config = dict(
    n_layer=10,
    d_model=256,
    n_head=2,
    n_kv_head=2,
    head_dim=128,
    d_mlp=1024,
    vocab_size=1024,
    activation='swiglu',
    norm='rmsnorm',
    norm_place='pre',
    norm_eps=1e-05,
    positions='learned+rope',
    rope_base=10000.0,
    rope_fraction=1.0,
    qk_norm=True,
    attn_scale=0.0884,
    bias='none',
    tie_embeddings=False,
    parallel_block=False,
    init='uniform',
    init_std_qkv=0.0147,
    init_std_o=0.00328,
    init_std_up=0.0147,
    init_std_down=0.00328,
    optimizer='adam_variant',
    lr=0.00154,
    beta1=0.9,
    beta2=0.98,
    weight_decay=0.063,
    lr_head=0.00517,
    warmup_steps=262,
    schedule='wsd',
    decay_fraction=0.691,
    decay_shape='linear',
    final_lr_fraction=0.0,
    batch_tokens=[32768, 65536],
    seq_len=1024,
    doc_mask=True,
    train_tokens=720300000,
    steps=15135,
    dataset='wikipedia_en',
)
Each number is 128 + 32 x the weight over its row's rms, rounded and kept within 0 to 255. Layers, rows and columns count from 0. The size above them is the row's rms in percent of the matrix's.

# layer 7 attention output (transposed), 256x256, rms 0.103, rows 177-203, columns 128-255
size [ 92 100 120 104 107 108 102 118 108 109 108 103 100 110 107 100 101 108 110 106 104 115 103 110 105 110 100]
[[120 161  34 145 115  88 117 100 165 116 146 156 147 187 125  81 153 148 113 105 105 107 149 170 134 137 152 124 128 122 108 139 108 137 172 125  96 139  79 115 110 140 145 157 164 134 126 103 128 119 119 100 135 125 110 127 164 127 116  93 135 128 166  35 159 115  82  12 155  68 123  84 152 139 102 139 155 141 109 188  95 111 118  99  92 131 164  77 110 141 128 181 133 134  28 125 130 198 151 144 141  81 132 171 148 146 160 205 107 147  60 133  62 127 131  91 129  59  95 114  75  90 141 166 126  98 121 144]
 [118 116  96 131 234 124 212 139 120 150 125  94 156 155 121 169 157 140  75 116 131 127 132  93 124 122 179 137 173 184 145 162  92 104  77 130  96  81  94  88 141 133  75 162 148 136 101 116 136 151 182  97 147 170 105 124 195 132 167  93 162 143 182  86 114 129 143  56 125  99 133 153 152 148  74 126 117 135 167 141 101 113 168  46 153 137 156  57 124 100 116 149 111  85 117 101 107 155 119  64 154 102 166 129 107  81 107 149 137 148  89 120  86 104 162  89 116  89  79 149 126 118 117 120 156 151 102  64]
 [122 128 101 130 184 159 180 148 216 110 164  89 167 166 144 117  69 123 133 128 148 141 142 149 111 152 119 171  70 107 159 127  50 146 164 152  84 104  99 131 148 122 131 112 192 167 216 105 103 138 143 119 173 157 103 169  53 177  48 117 159 158 180 136 102 127 145 129 118 139 131 163 116 110 127 112 160 156  80  93 108  95  60  84 155 112 108 158  92 121  99 125 174  82 206 162 126 141 145 120  79  70 101 126 124 208 151  88 112 116 160 140 182  92 119 111  88 171 131 110 133 148 151 104 172 139 123 133]
 [158 186  99 119  51 130 127 113  94 126  88 199 113 165 116 126 141 142 125 118 103 148 147 148 121 211 108  91 141 129 135 122 131 178 158 126 171 143 150 125 154 125  97 156 163 107 123 201 156 127 137 125  80 108 128 153 128  99 138 117 132 123 108 178 133 119 137 114 140 142 135 133 112  71  72 101 102  92 139 132  74 133 104  68 114 122  94 114 127 147  84 139 143 160  82 108 170 134 130 139  93 130 104  87 166 102 168 135 180 124 119 134 172  98 137  55 115 144 114 129  72  94  64  91 114 173 108 172]
 [105 127 122 146 182 107 104 146 114 145 119 159  91  68 142 109 148  83 128 109 133 101 112  84 103  89  83 117  30 163 110 144 155 110  98  92  92 141  86 131 118 144 111  51  76 141 107  85 109 112 135 127 119  91 119 104 157 168 132 185 123 101  85 128 115  84 123 144 127 132 138  99 138 168 102 169 137 138  72 138 102  50 193 130 125  69 169 118 179 193 212 102 128 150 145 157  71 126 115 102  96  73  88 169 143 102 133 161 104 167 122 169 149 169 153 141 150  88  86 141 151 117 158  93 137 120 124 115]
 [ 89 152 127 112 102 108  70  85  65 105  89 168  76 104 149 121 148 145  87 145  76 123 129 117 120 157 102 136 123 104 137 126  86 134 177 111 133  77 194 183  90 168 106 122 160 149  97 178 130 109 119 175 121 113  96 100 209 114 134 171 114  99 128  85  94 131 106 181  97 108 155  65 130 168 107 240 141 115 107 105 120 112 144 150  74  82 136 164 134 175 110 156 154 158 161 104 104 177 136 167 137  92 163 150 146 149 159 200 127 122  88 135 114  82  96 109 198 130  91 106 150 180  96 167  92 117  83 175]
 [156 133 111 110 122 109 148 100  72 180  65 131 169 177 124 135 162 136 160 122 105 150 120 148 226 104 113 126 134 125  72 155 118 184 143 138 142 224  94 224 153 169  92 137 155 134  66 153 113 166  81  81  77  86 159 136 120 109  78 131 146 118 107 148  92 131 123 134 108 177 129 124 154 102 170 109  86 126 140 220 168 153 162 161 161 185 101  59 122 109 152 141 110 122 135 130 148  91 121 160 169 128 123 136 122  42 134  96 155 122 141 102 146 131 127 121 210 129 153 143 135 188 161 149 135 136 100 126]
 [125 144 110 116 179 162 122 159 183 158 117 114  91 116 123 146 106 140 183 123 150 179 165 143 204 131 134 160 123  69 107  83 202 113 116 139  85 109 132 166  91 130 140 184 152 138 103 134  73 121 144 141 102 107 142 130 167  91 149 125 118  89 108 155 133 155 142 167 145 132 204 159 140 170 101  73  57 129 142 148 131 116 133 125 156 134 158  63 137 127 117 105 111 176 151 131 155 245 151 146 161 118 165 147 109 143 164  38 150 105 163 128 161 102 118  99 184 125  96 107 104 116  97  82 139 187 103 108]
 [115 157 117  93 138 202 163 141 112 135 132 127  89  73 151 159  95 166 122 150 139 122 147  71 123 156 103 139 135  91 141 104 121 157 156 121 135 131 100 211 213 153 110 144 162 143  86 147 140 111 164 162  98 114  85 142 180 120 165  97 111  94 101 114  99 142 120 193 130  94 116  85 140  84  98 151  89 106 103 164 102 102 144  59 136 119 140 100 141 125 137 155 115 135 159 117 148 146 127 150 155 109 179 119 158  92 159  90 115 152 155 139 156 115 135  64 139 105  74 157 112 122 147 164 129 197  95 114]
 [102 114 160 108 186  99 146 125  70 169  72 158 108 128 156 119 164 100 126  95 147  98 116 106 232 100 102 138 102 155  88 130 157  72 136 133  90 157  78 143 105 139 123 152  76 114 156 110 120 174 168  72 134 123 162  60  86 121  79 126 150  98 101 177  89 134 144 116 104 140 140 108 152 197 123  85 173 113 135 139 123 117 182 141 134 101 122 144 138 117 186 120  86 130  79 141  85  88  91  97 109 157 150  99 134  89 125 133 142  87 107 124 143  62 100  85 155  83  85 117 170  82  81 172 127 143 132  84]
 [137 107 117  83 122 150 108 139 225 128 147  61 121 158 127  95 153 159 151 152 106 163 135 138  96 165 159 113 160  80 121  95 124 163 160 119 107 151  73 125 154 166  77 156 113 128 108  99 170 111 122 170 133  83  98  87 148 118 104 105 132 105 169  72 118 162 124 153  79 148 100 137 138  43 143 170 198 146 130 155 219 160 122 112 138 153 122  75 107  85 178 142 103 119 116  69 137 183 135 116  93 137 153 103 152  78 127 129 172 112 158 118 137 139 116  71 228 179 129 141 118 116 168 152  66 134 113 151]
 [141 133  98 173 135 131 116 148  84 164  94 170 170 189  85  87 132 123 149 109 108 124 171 161 216  90 127  71 130 135 115 171 132 141 152 122 125 156 130 147 101 126 131 121 146  92  64  95  86 146  79  86  84 112 127  89 137 152 126 123 106 156 190  44 112 114  62 115 116 168 188  14  93 165 119 112  30 128 133 159 100 118 131 137 109 124 155  49 129 146  92 174 143 153  93 125 126 113 158 155 161 109 188 144 111  83 138 150  71 120 130 124  75 123 115 120 149 126 164  96 133 127 164 126 119 107 158  89]
 [144 131 120 168  87 144 104 121  90 113 159 196 116 110 116  92  89 141 119 119 141 157 157 153  70 122 139 133  90 143 152 139 131 184 148 125  97 119 159 157 179 112 179 118 214 135 144 172 137  95 144 151 165 145 129 110 115 149  84 138 105 137 114  62 153 109 114 134 175 132 151 158 161  52 126  96 129 179 114  76  80 103  91 107 124 117 164 130 125 184 173 142 162  98  39 128 100 233 143 161 127 104  88 142 149 204 150 144 126 121  81 139  68 161  89 117  85 131 128 130  76 149 102 145 135  56 120 165]
 [112 138 165 107 163 109 104 133 134 114 148 119  84 113 156  98 109  92 120 103 128 159  76 157  87  81 127  87 156 116  99 126 144 118  88  94 114 146 168 156 136 150 151 143  83 163 164 115 117  75  99 186 120 103 101 127  82 111 162 223 138 119  37 162 131 149 157 124 140 102 109 106 120 109 141 135 135 135 146  83 163 105 111 128 131 111 127 193 167 159 174 136  62 117 125 156 113 104 118 107 139 165 112 124 154 139 109 163 157 129 152 171 159 158 129 151 114  85 123 144 148 106 142 143  95  95 170 103]
 [135 159  58 149 110  93 114 144  80 131 112 132 124  64  97 177 148 157 144 109 140 157  87 146 123 135 147 105 160 124  84 121 210 126 123 128 157 203 135 126 117 112  85 123 158 111  81 156 156 136  85 150 156 145 144 128 121  96 171 174 118 106  83 169 152 153 143  86 126 183 138 111 119 115 128 115 170 120  87 148 126 154 126 136 120 133 123  97 113 116  80 105  96 169 187  91 149  97 128 143 120 119  94  88  71 101 104 112 117 232 152 134  32 137 151  92 113 146  98  83 106 158 131 122 151 100 137 113]
 [134 140  93 148 108 113 148 136 200 104 176 113 105 122 137 186 173 135  93 150  81 163 135  92 186 121 166 145  68 133 124 126  79 148  53 149 186  98 119  98 220 156 152 151 163 131 114 126 193 104 132 117 113 140 113 157  85 113 136  65  99 151 150 100 130  71 142 104 154 109 118 134 152  97 157 112 166 129 155 125 140 166 174 146 181 159 125 123 136 126 129 134 126 128  95 121 111  72 116 117 105 113 114 113 151 118 165 100 151 154 157 142 143 219 176 189 127 131 166 155  81 130 169 189 117 106 138 174]
 [142 165 140  85 208  89 128  86 143 139 107  85 168 109 111 139 138 121 121 148 155 175 120 163  43 155 112 127 111 121 171 128  68 177 147 164 141 133 135 118  74  94 145 135 124 124 134 143 113 111 175 173 135 134 102 163 165 149 120 121 161  82 148 141 175 153 150 139 134  81 137 171 112 162 140 178 131 130 143 112 189 110  83 144 125 130 125 130 100  95  48 152 123 134 107 142 104 162 162  98 155 131 159 136  67 166  92 199 141 161 175 113 153 114 184 126  86 143  97 130 138 173 130 107 193 130  84 128]
 [119 123 138 122 175 174  25 139 131 151 127  83  92 106 107 121 110 148 158 132 195 144 105 181 157 121 124 167 154 115  27  90  82 104 119 136  58 155 111  94  91  58 147 168 108 145 126 117  95 137 159 129 158 127 156  95 137 156 139  67 116 107 108 150 153 134 112 100  66 136 149 149 135 140 127 113 155 151 114 192 148 110 147 158 119 161 150  88  63 117 119 120  88 121  74  90  39 100 121  77 113 159 109  98  73 180 131 110 183 123  86 105  96 126 138 147 137  88 154 118 196 179 156 209 148 179 155 164]
 [115 123 162 137 146 144 133 150  77 125 104 181 102 186 184 118 151 162 101 122  81 110 106  89 154 175  97  94 157 161  92 145  73 172 176 140 134  52  96 133 202 144  71 113 146 113  90 136 134 181 129  83 167 131 103 119 135 101 139  53 126 154 186  43  63 121 139 114 127 118 138 147  76 138 107 111  82 155 136  94 146 102  99  79 128 137 156 132  94 126  87 158 168 121 142 105 183 115 155 126 119  97 148 128 164 122 159 107 145 102 145 123 122 122 116  55  87 158 113 115 118  64 112  59 142 132 141 136]
 [130 116 143 131  94 161 121 102 172 150 135 113 159  76  89 145 153 125 122 166 127 138 184 132 127 144 124 136 126 140 147 120 153 170  79  96 133 142 103 143  78 163 119  95 133 147 113 108 149 118 105 162 125  77 131 105 199 132  68 141  78 125 152  88 149 187  94 115 143 144 113  41 128  59 129 196 182 148 137  94 119 158 101 143 103 126 153  64 153 142 136 112 122  95 158 136 134 143 113 134 161 119 165 103 142 125 161 126 138 198 153 142 132 153 133  66 137 146 167 141  71 129 164 138  97 102 117  99]
 [150  64 117 108 107 143 127 149 205 161 169  98 129  87 178  91 103 131 122 134 164  75 139  97  66 111 143 152 130 111  79 115 149 114 163 118  85 146 120  76  97 124 127 165 134 110 143  65  70 149 175  97 131 110 124 109 150 118 118 123  96 108 126 115  92 165 138 169 134 191  91 117 188 129 135  96 201 119  92  81  91 105 117 169  90 165 160 161 120 111 113 180  91  84 203 132 153 176  92 134 107 116 156  99 120 105 103 138 171 150 152 169 152 166 118 103 121 129 113 134 156 114 111 150 152 197  93 113]
 [117  72 134 141  63 103 145  92 155 176 129 118 108 150 145 143 136 117 144 157  71 137  88 155 183 148 184 171 180  91 132 111 155 168  78 126 187 141 117 152 129 110  91  88 150 120 168 189  99 147 150 153 128 155 146 154 194 128 157  80 157 110 181 135 201 134 133 163 107 165 129 159 104  84 145 140 105 137 131 116 128 109 168 134 176  90 147 156 108  99 140 102 160 106 138 149 165 109 105 108 117 202  95 103 117 133 124  95 127 160 113 142 165 132 116 104 124 184 127 126 119 139 180  80 124 159 129 127]
 [144 140 209 172 158 168  66  91 196  79 117 159 120 109 138  80 141 122 153 125 136 105 171 152 105 152 147  84 169 147 179  86 137  57  77 111 113  63 152 119 125 126 176 184  63 139 155  86 123 140 134 120 154 149 135 168 119 144 122 127  95 144 130 188 144 150 150 147 141 147 144 128 139 126  86  73 148  87 141  57  93 104 126 115 107 126  89 174 130 157 148 138 100  90 147 171 111  99 124 117  93 160 146 125 129 110 137 110 139 166 127 158 129  92 107 137 181 139 168 110 101 105  74 103 112 178 118  81]
 [108 100 117 125 111 120 107 149 144 100 212 115 131 125 169  97 101 114 138 132 124 141 160 120 160  89 129  78  84 153  35 141  83  76  96  81  88  84 139 112  92 152 143  81  71 160 101  88 108 171 107 122 109 115 136 138 167 113 190 193 126 124  65 114 156  77 175 154  86  95 112 114 125 159 169 141 109 138 143 117 111 145 178 181  97 125 159 167 177 162 146  87 136 166 134 132 176 181  85 133 134 155 143 132 193 101 139 129 150  66 205 106 157 131 180 157 137 167 133 118 152 173 142 119 169 148  65 106]
 [101 101 100 154  94  88  99 183  88 135 125 116 168 140  99 176 119 170 131 116 133 181 104 143  61 115 133 151  78 118 137 145  94 178  73 116 131 123 165 133  97 160  76 113 213 139 148  76 132 170  94 156 132  66 131 126 102 129 101 162 177 169 143  92 124 130 134 117 119 117 129 112  84 132 113 142 127 184 127  95 163 164 115 202 168 144 131 126 109 133 144  85 110  97 192 113 138 141 126 136 161 130 141 112 137 164 107 155 166 114 186 148 112 105 173 135  99 207 117 116 158 156 148 119 168  94 132 116]
 [143 131 160 106 173 107 130  67 146 152  99 153  28 107  91 138 144  97  98 159 126 149 101 159 109 128 124 113 134 143 135 124  97 117 106 129 132 154 115  55 132 179 148  99 159 102 136 165 145 108 129 140 131 121 154  94 104 170 102 140  69 136 209 112  94 122 135 147 105 144 148  90 141  96 120  68 129 129 136  88 116 188 153 110 114 121 111 117 134  88  91 127 117 116  18 125 121  66  93 124 174 104  89 121 168 138 118 144 139 116  92 150 139 169  61 118 118 135 148 131 133 157  59 183  87  30 188 177]
 [104 140 171 141 122 138  67 122 190 138 103 167  59 120 128 114 144  53 183 113  76 138 146 162 157 157  86  89 120 122  80  86 109 158 154 121 196 125  88 164  92 166 147 113 113 155 137 155 141 112 124 156 132  89 114 116  99 140  96 169 112  97 177 133 173 144 173 146 140  95 109  99  87 157 110 129 125 118 188 103 126 125  85 156 121 122 205 164 151 137 161  64 109 136 110 147  74 166 101 129 142 146 113 107 138 145 156 114 189 111 190 107 189 150 110 122 209 153 192 123 139 110 125 101 118 117 148 126]]
# layer 7 attention value, 256x256, rms 0.105, rows 178-204, columns 128-255
size [101 121 106 106 107 104 119 107 109 102 100  99 111 108  98 104 108 115 105 107 116 103 109 101 112 101 112]
[[131  61 158 114  98 148 195 133 136 122 120  77 105 120 142 175  96 119 104 128 167 160 128  96 159  93 159 116 166 118 179 136 136  96  95 176  95 149 152  97 162 106 148  78 145 132 124 112  82 126 138 198 133 171 152 110 164 104 169 146  86 169 175 168 163 135  82 199 104 123 127  98  89 124 117 100 117 168 102 145 209 143 118  95 136 129 154 111 188 121 117 138 190 116  91 144 134  96 145 141 119 162 151 169 137 129  37 141  91 123 112 116 141 130 144 168 166 173 140 132 175  84 152 149  92 142 111  78]
 [131 148 135 102  91  89 125 124 109  70 100  88 154 128 104 120 111 121 130 130 154  42 167 154 158 147 128 127 120 140 122  81 107 130 153 116 146 105 157  86 108 157 175 136 138 118 200 139  70  77 146 145 156 129 102 150 109 108 101 158 146 130 173 114 150 146 122 119  73 127 138 157 111 148 122 113 169 163  92 132 149  85  53 161 145  59 137 102  47 128 129  83 105  65 180  62 101  83 190 172  82 109  95 154 107 136 153 106  51 146 148 160 179 197 133 134 123 175 144 128 116 122 120 102 143 179 143 162]
 [135 124 125 116  93 147  50 111  94 129 136 197  66 141 149 148 119 112 117 118  28 164 100 125  49 167 142 138 124  98  87 131 167 108  84 147 111 102 170 172 137 133 180 136  95 161 119 216 138 126 131 117 119  62 101  70 116  98  92 114 112 150  66  96  97 129 121  85  90 130 116 165 139 182  50 148 127 141 163 145  74 136 131 124 134 109  90 120  62 163 137 124 126 148 133  86 120 197 104 143 103 124 123 105 135  95 158 103 147  96  75 119 122  81 102 137 107 141 186 137 137 154  97 130 108 137 147 111]
 [ 70 122 123 122 153 148 116 141 115 191 101 206  92 149 138 149 135 154 124 120 151 176  97 133  98  91 116 136 132 142  76 109 104 138 121 120 118 193 110 121 106  86 106  75  51 170  83 108 123 120 106 133 119 130 119 131 128 148 102 157 197 164 114 156  85 117  87 189 173 104 143  98  99 183 165 111 150 135 127 128  83  59 152 137 162  97 180 158 170 127 103 179 139 195  96  82 189 142 176 128  94 119  94 195 121 145  88 150 194 195 151 173 123 149 164 158 110 133 202 175 132 111 131 127 169 131 105  95]
 [115 138 109 123  66 158  68 118 104 160 106 192 151 105 127  74 104 103 120 100 139  69 104 113 133 132 134 156 153 131  89 125 127 113 119 132 129 132 124 168  87 108 118 126  83 153  82 181 111  93 126 115 131 129  69 114 152 117  97 123 193 139 116 137  95  80 180 177 147 156 198 106 107  94  92 179 108 101 122 101  47 126 122 111 108 156 104 186 109 127 158 149 102 119  90 145 136 129 103 109 160 166 196 137 145 117 153 243 116 152 135 140 122 112 119  96  83 119 146 151 113 107 133 142 128  73 116  97]
 [145  78 147 118 107  92 103 102 123 134 122 151 124 120 116 202 161 145 147 119  34 175 123  68 116  99 105 141 140 142 116 145 158 125 110 113  91 121 100 121 138 130 107 125 155 136 161 126 135 110  89 153 100  86 176 125 109 130 102 134 121 134  86 121 128 113 130 158 146 113  84 169 169 120 121 143 139 119  94 194 184 147 108 110 126 115 127 109 138 166 185 134  69 131 179 149 123 153 109 124 141 158 138  74 132  73 175 113 168  46 155  70 159 146 103  70 122  73  92 145 156 156 157 159  40 114 154 116]
 [125  94  97 111 148  89 166 120 127  89  91 143 109  99  85 101 130  58 163 128 116 177 153  92 161  73 135 128 118  98 166  99 174 108 105 148 140 150 143 143 123 120  97 117 131 142 113 123 192 116 131 188 134  79  86  89 147 171  67  83 158 153  95 195 170 141 129 142 120 125 150 120 159 141  56  68  98 100 118 144 152  96 147  73 142 119 132  95 126 127 160 109 125 118 115  97 209 124 106 194 130 188  96 172 124 150 145  65  36  81 147 129  96 126 166 130 157 112 142 175 100  75  85 121 162 158 131 118]
 [101 138 134 101  67 122 141 118 132 114 137  97 118 125 145 136 108 135 127 105  65 186 108  92 125 150  66 134 134 145 131 129 193  91 163 116 156 126 150 105 123 119 135 108 120  92  89 176 105  95 114 173 140  88  98  71 132 158 117  87 153 185 103 195  98  81 115 146 162 119  77  77 131  93  60  96 113 100 104 168 137  89 112 103 142 133 166 168 136 173 137 196 136 124  77  71 173 146 129 163 112 143 129 129 142 134  79 130 104 104 124 129 109 146 178 137 111 167 125 137 112  52 141 144 160 158 118  84]
 [177  86  96 150 133 151 171 116  89 162  71 174 136 146 155 154 137 114 133 117 143 189 120 114 154  97  86 120 139  69 130 118 155 126 169 149  85 139 154 137  97  86 107  63 104  95  80 157 140 170 129 154 105  71 176 100 150 175 100 162 128 101 132 157 105 103 124 125 112 158 156  90 186 142 101  81 149 134 122 158  88 130 159 146  86 158 129  56  94  54 101 135 108 131 166 167 178 137 180  72 150 112 104 135 139 146 142 126 175 118 129 177 115  62 131 162 135 139 114 174  42 154  59 138 120 101 111  70]
 [109 152 136 115 124  88 150 113 117 159 148  72  83 122 133 129 121 104 110 103 146 128 110 131 112 133 148 145 104 123 182  19 145 142 122  91  94  98  78 103 138 132 110 167 118 145 126 148 112  26 120 149 117 120  99  69 168 163  90 122  49 116 117 113 206 153  95 165 123  84 119 158  89 118 171  79  89 124 157 123 108 171 124 151 165  87 166 140  97 118 182 102  86 114 138 103 108 154 117 115 144 202 154 104 124 118 146 179 148  15 154 103 103  96 202 143 111  95  72 116 131 117 141 140  75 121 132 144]
 [127 124  93 130 122 191 119 120 233 100 107 174 130 108 105 133 112 140 115 118  80 143 165  93 141  30 125 142 123 127 142 206 134 124 151 160  76 122  91 146 115  95 131 124 131  78 116 116 150 133 138 119 122  80 156 119 179 156  99 122 160 172 108 122 142 161  59 159 135 141 140 104 127 173  97 165 117 152  68 103 178  73 160 136  42 174 148 106 140 155 144 102 141 103 101 162 115 144 149 101 155 118 145  96 140 116 127 134 176 102 163 110 127 114  94 103 142  54 156 133 132 135  98 210 132 115 148  73]
 [130 173 124  49 112 102  91 124 140  91 157 142 139 126 116 141  84  94 152 117 116  99 151 163 114  64 138 123  69 163 168 111 112 144 117 153 164 106  98 114 129 138 135  99 136 118 133 103 139 113 178 100 124 154 104 104 117 165 175 148 172 104 116 129  96  89 120 171  77 130 172 141  85  97 160 174 119 112  84 161 113 126  91 178 139 140 129 142 158 135 130 132 203 174  89 139  86 151  95 211 133 129 150 167 138 146 155 135 112 124 142  96 122 141 149 130  95 100 204 131 138 163 131 109 132 107 116 112]
 [143  79 120 177 200 216 164 123 111 147  94 131 105 138 128 136 105 121 130 151 148 100 103 131 123 115 143 157 146 129 107 166  60 150 139 105 150 134 147 173 135 101 129 110  80 183 102  96 118 118  67 159  91 104 123 153  97 179  39 156 100 113 136 144 132  78 104 167 115 182 129 201 116 105 192 108  79 105 146  95  97 123 147 123 185  76 101 179 119 108  90 127  68 105 114  54 176 124  81 112  93  88 149 133 110 171 121 130 136 125 128 111  81 124 113 139  89 176 128 123  85 165 125 128 148 152 114  87]
 [110 136 133 150 122 170 134 135 105 112 142 156 133  99  97 164 168  98 143  90 150 130  87 133  41 159 134 150  78  90  83 190 106  87  70 116 156 152 192 173  78 141 131  89 117 127 106 139 147 159 169 102 152 148 165  77 131 110 139  91  89 144  83 125 144 166 143 128 143 162 116 118 144 237 156  98 128  94 128 193 105 134 199  68 136  69  86 133 117 182 130 130 127 125 148 153  83 117 160 144 111 140 105 119 117  65 115 100 170 192 110 153  55 111  98 152 183  77  82 106 140  66 106 127 124 109 125  57]
 [ 94 141 143 101  89  89 143 132 150 167 143  63  94 145 182 137 162 173 115 162 143 141 110 160 135 194 162 116 116 193 135 109  84 125 138 114 146  84 121 156 126 126 155 183 179  77 135  70 124  80 116 107 109 135 175 134  92 128 166 124  96 128 149 144 113 146 141 149 136 118 144 137  88  70 115 110 184 115 129  88 176 162 119 137 179 189 172 158 123 143  88 147 126 154 154 129 118 138  95  96 139 120 117  93 141 115 109  89 154 122 117 137 150 144 157 148  97 110 147  87 167 109 159 112 203 139 140 189]
 [137 134 152 119 137 108 128 114 118  83 117  87  90 126  92 141  90  89  98 133 176  76 132 126 135 156 116 139  90 131  84  87 164 128  62 167  99 134 117 123 131 135 151 162 123 155 199 195 119 133  85 173 114 189  81 149 113  80 153  66 115 172 161 122 137 118 129 123 110 128 172 157 131 130 177 150  96 125 105 112  66 104 142 126 156 107  63 153 138 103 148 184 144 119 118 159  96 139 134 192 103 154 151 204 107 161 127 141  88 114 114 124 151 123 158  78 119 184 142 147 168 152 192  87 112 168 120 150]
 [120 125 149 178 125 118 152 130  45 160 108 107 136 133 129 121  88 131 172  92 206 119 150 120 125 126  96 122  97 136 191 112 146 128 147 137 125 115  97 107 114 131 130 126 131 192  78 150 125 184 100 150  90  74 116 123 135 136 147  86 158 160 130 189 152 139 118  77 144 113  99 122 150 135 130  74 117 129 123 120 134  92 146 137  88 174  99  78 107 155  91 113 129 136 128 120 134 136 125 150 129 199 124 124 125 153  94 117 114 154 148 113 110 102  95 108 108  93  88 173 106 214 167  79 144 138 148 149]
 [118 125 132 111 103 120 111 124 179 179 137 122 168  97 152 104 129  94 129 126 104  79  97 134 159 104 154 115 123 162 122 104 114 160 175 150 117  74 112  66 109 149 158 185  66  99 155 145  90 108 153  67 154  90 128  87 166 121 117  84  56 146 136  89 136 165 120 116  94 167 109 119 127 134 137 159 142 175 104 192 156  78  62 106 109 102 127  76 139 146 144 124 116  88 141 133 127 168 152  60 188  91 128 111 115  91 164 136 173 136 118 125 171 124  94 166 141 124 108  94 140 144 163 122 186 103 121  69]
 [114 158 134  79  97 166 119 116 148  90 171 123  92 129 118 132 112 185 107 115 124 127 112 123 118 120 111 154 105 164 147 117 133 150 140 104 102 163 137 166  77 145  87 102  96  98 111 169  92 110 138 156 109 143 133  80 122 129 127  97 121 152  59 149 206 117  50 197 159 152 174  91 151 121 218 130 137 107 161  71 117 107 169 113 131 142 165 182 154 147 139 159 117 150 126 156 129  79 102 130  74 210 140 112 135 162 111 124 170 139 124 125 122 127 164  88 128 136 101 151 152  98  95 156  93 100 137  53]
 [131 150  84 143 133 111 160 131 144 155 103 115 149 146 131 123  96 134 115  98 107 129 132 121 122 193 101 177 144 116 135  97  81 155 163  99  81 139 173 119 108 118 156 109 154 165 139 147  30 110 186 143 129 154 183 136 222 149 201 149 118 127  78 159 158 140 128 168  95 138 127 180 167 110 201  91 120 108 175 102 145 138 134 101 163 132 127 124 124 137  96 147  77 171 137 185 147 114 106 118  92 158 121 113 129 173  91 116 166 125 130 117 119 164 150 168  69 162 107 111  82 128 137 117 154 159 137 187]
 [143 151 139 144 149 105 138 113 105 173 154 123 139 124 110 177  84 109 131 116  49 191 153 144 111 155 102 110 138 147 104 106 184  80  46 131 123 101 172 116 131 161 126  80 174 136 167 175 141 156 111  96 156 142 115 114 125 145 111  93 174 158  87 109 151 114  88 129 102 114 107 152  79 174 102 172 127 167 118 126 175 145 191 103 113  92 154 133 142 169 145 136 162  87 129 125 149  81 130  65 185 165  64  66 139  85 140 154 164  96  82 163 230 124 146 118 154 159  92 147  97  80 139  97  91 170 135 132]
 [138 152 127 168 179 182 111 128 178 108 130 107  85 121 139 151 149 165 100 132 151 101 144 184 150 162 117 107 169  88 133 140 103 103 169 131 169 111 126 143 114 115 146 112 135 175 146 168 163 172 142 161 113  79 150 162 186 113  99 162  87 116 159 120 173 182  80 135  95 207 117 152  77 103 141 110 137  88 158  70 144 102 160  98 129  81  84 131 127 115  74 143 145 105 122 141 159 115 140  90 150  98 106 127 129 138 137 121  82 174 116 143 142 149 106 179 215 145 127  93  56 133  85 125 148 138 131 115]
 [116  29 108 162 139  92 189 142 152 144 157 218 144 105 157 156 105 120 171 148  84 170 165 130 143  84 201 118 185 142 176  84  80 135 131  99 109 109 101 149 151 125  92 119 120  68  98  98 185 158 102  69 163 109 161 188 146 191 160 156 160 187  87 154 112 122 126 162 141  89 125 105 129 109 130 112 130 149 147  67 123  90 102  72 123 168 153 112 130 129  64 148 106 161 124 134 146 147  59 143 138 111  94 113 122 133 104 127  91 118 167 110 129 201 111 123 134 174  94 125 129 155 134 113 147 119 122 176]
 [138 108 123 130  78 123 136 119 110 114 137 126 182 123 116 116 101 135 155 135 115  80  75 127 113 102 158 125 111 163 123 120  98 175  89  80 122 162 139 173 174 151 117 153 135 113  90 120 153 194 115 185 136  85 121 128 147 136 138  92 138 160 168  87 153 170 120 148 109 115 136 157 114 116 208 162 146 115 155 119 177  77 120  58 150 115  82 105 146 193 202 137  66  98 182 127 119 141 145 121 113  71 165 111  93 121 117 128 114 149 136 145 184  90 108  47 131 135 101  75 162 142 146  74 133  87 145 116]
 [159 162 144 113 106 141  43 113 141 127 109 116  78 125 131 115 144 139 144 152 208  97 103 127 124 118  98 143 148 134 136 104 153 128 151 151 133 114 146  80 140 146 157 162 129 202 136 146  86 127 155 127 145 131  63 107  39  93 144 163 120  39 121 135  20 129 102 161 109 135 134 152 140 181 168 155 107  99 123 115 115 178 129 146 151 195 148 121 152  76  81  97 137 115 140  91  75 159 103  88 185 126 120  92 136 147 142 126 170  58 108 148 102 110 114 159  86 138 114 113 155 182 110 167 175  87 120 154]
 [138 172 112 165 143 179 121 117  83 180 117 196 127 104 140 108 114 154 156 118 142 131 129 133  88 105 139 103 124 139 115  40 109 161 171 135 133 101  82  96 101 148 130 143  96 188 149 167 155 121 137 113 105 109  86  85 112 118  67 125 136 130 133 140 162 138 147 121 127 111 156 140 122 167 142 135 131 124 163 106  39  70 128  92 118 130 100 126 148 126  96 153  52 145 127  47 143 169 110  94 118 139 148 104 109 132 213 161 178  90 101 138 177 106 127  56 157 125 162 146  66 154  68 121 170 182 131 130]
 [101  94 111 106 144 143 167 122 147 164 140 157 150  94 126 212 116  42 131 145 178  67 161 122 182 111 140 131  60 103 185  80  77 151 174 138  92 139  94  75  99  98  96 180  76 102 141 108 121 119 191  88 155  53 143  78 128 159 134 119 125 112 103 104 205 147 104 133 112  89 124  88 105 172 195  62  89 163 124 168  48 102 127  85  89  68 136 122  97 127 111 146 147 170 136 146 128 147 136  86 121  83 136 143 113 142 129 181 105  77 130 126  99 160 159 120 182 127 143  95 118 171 100 119 124 132 100 107]]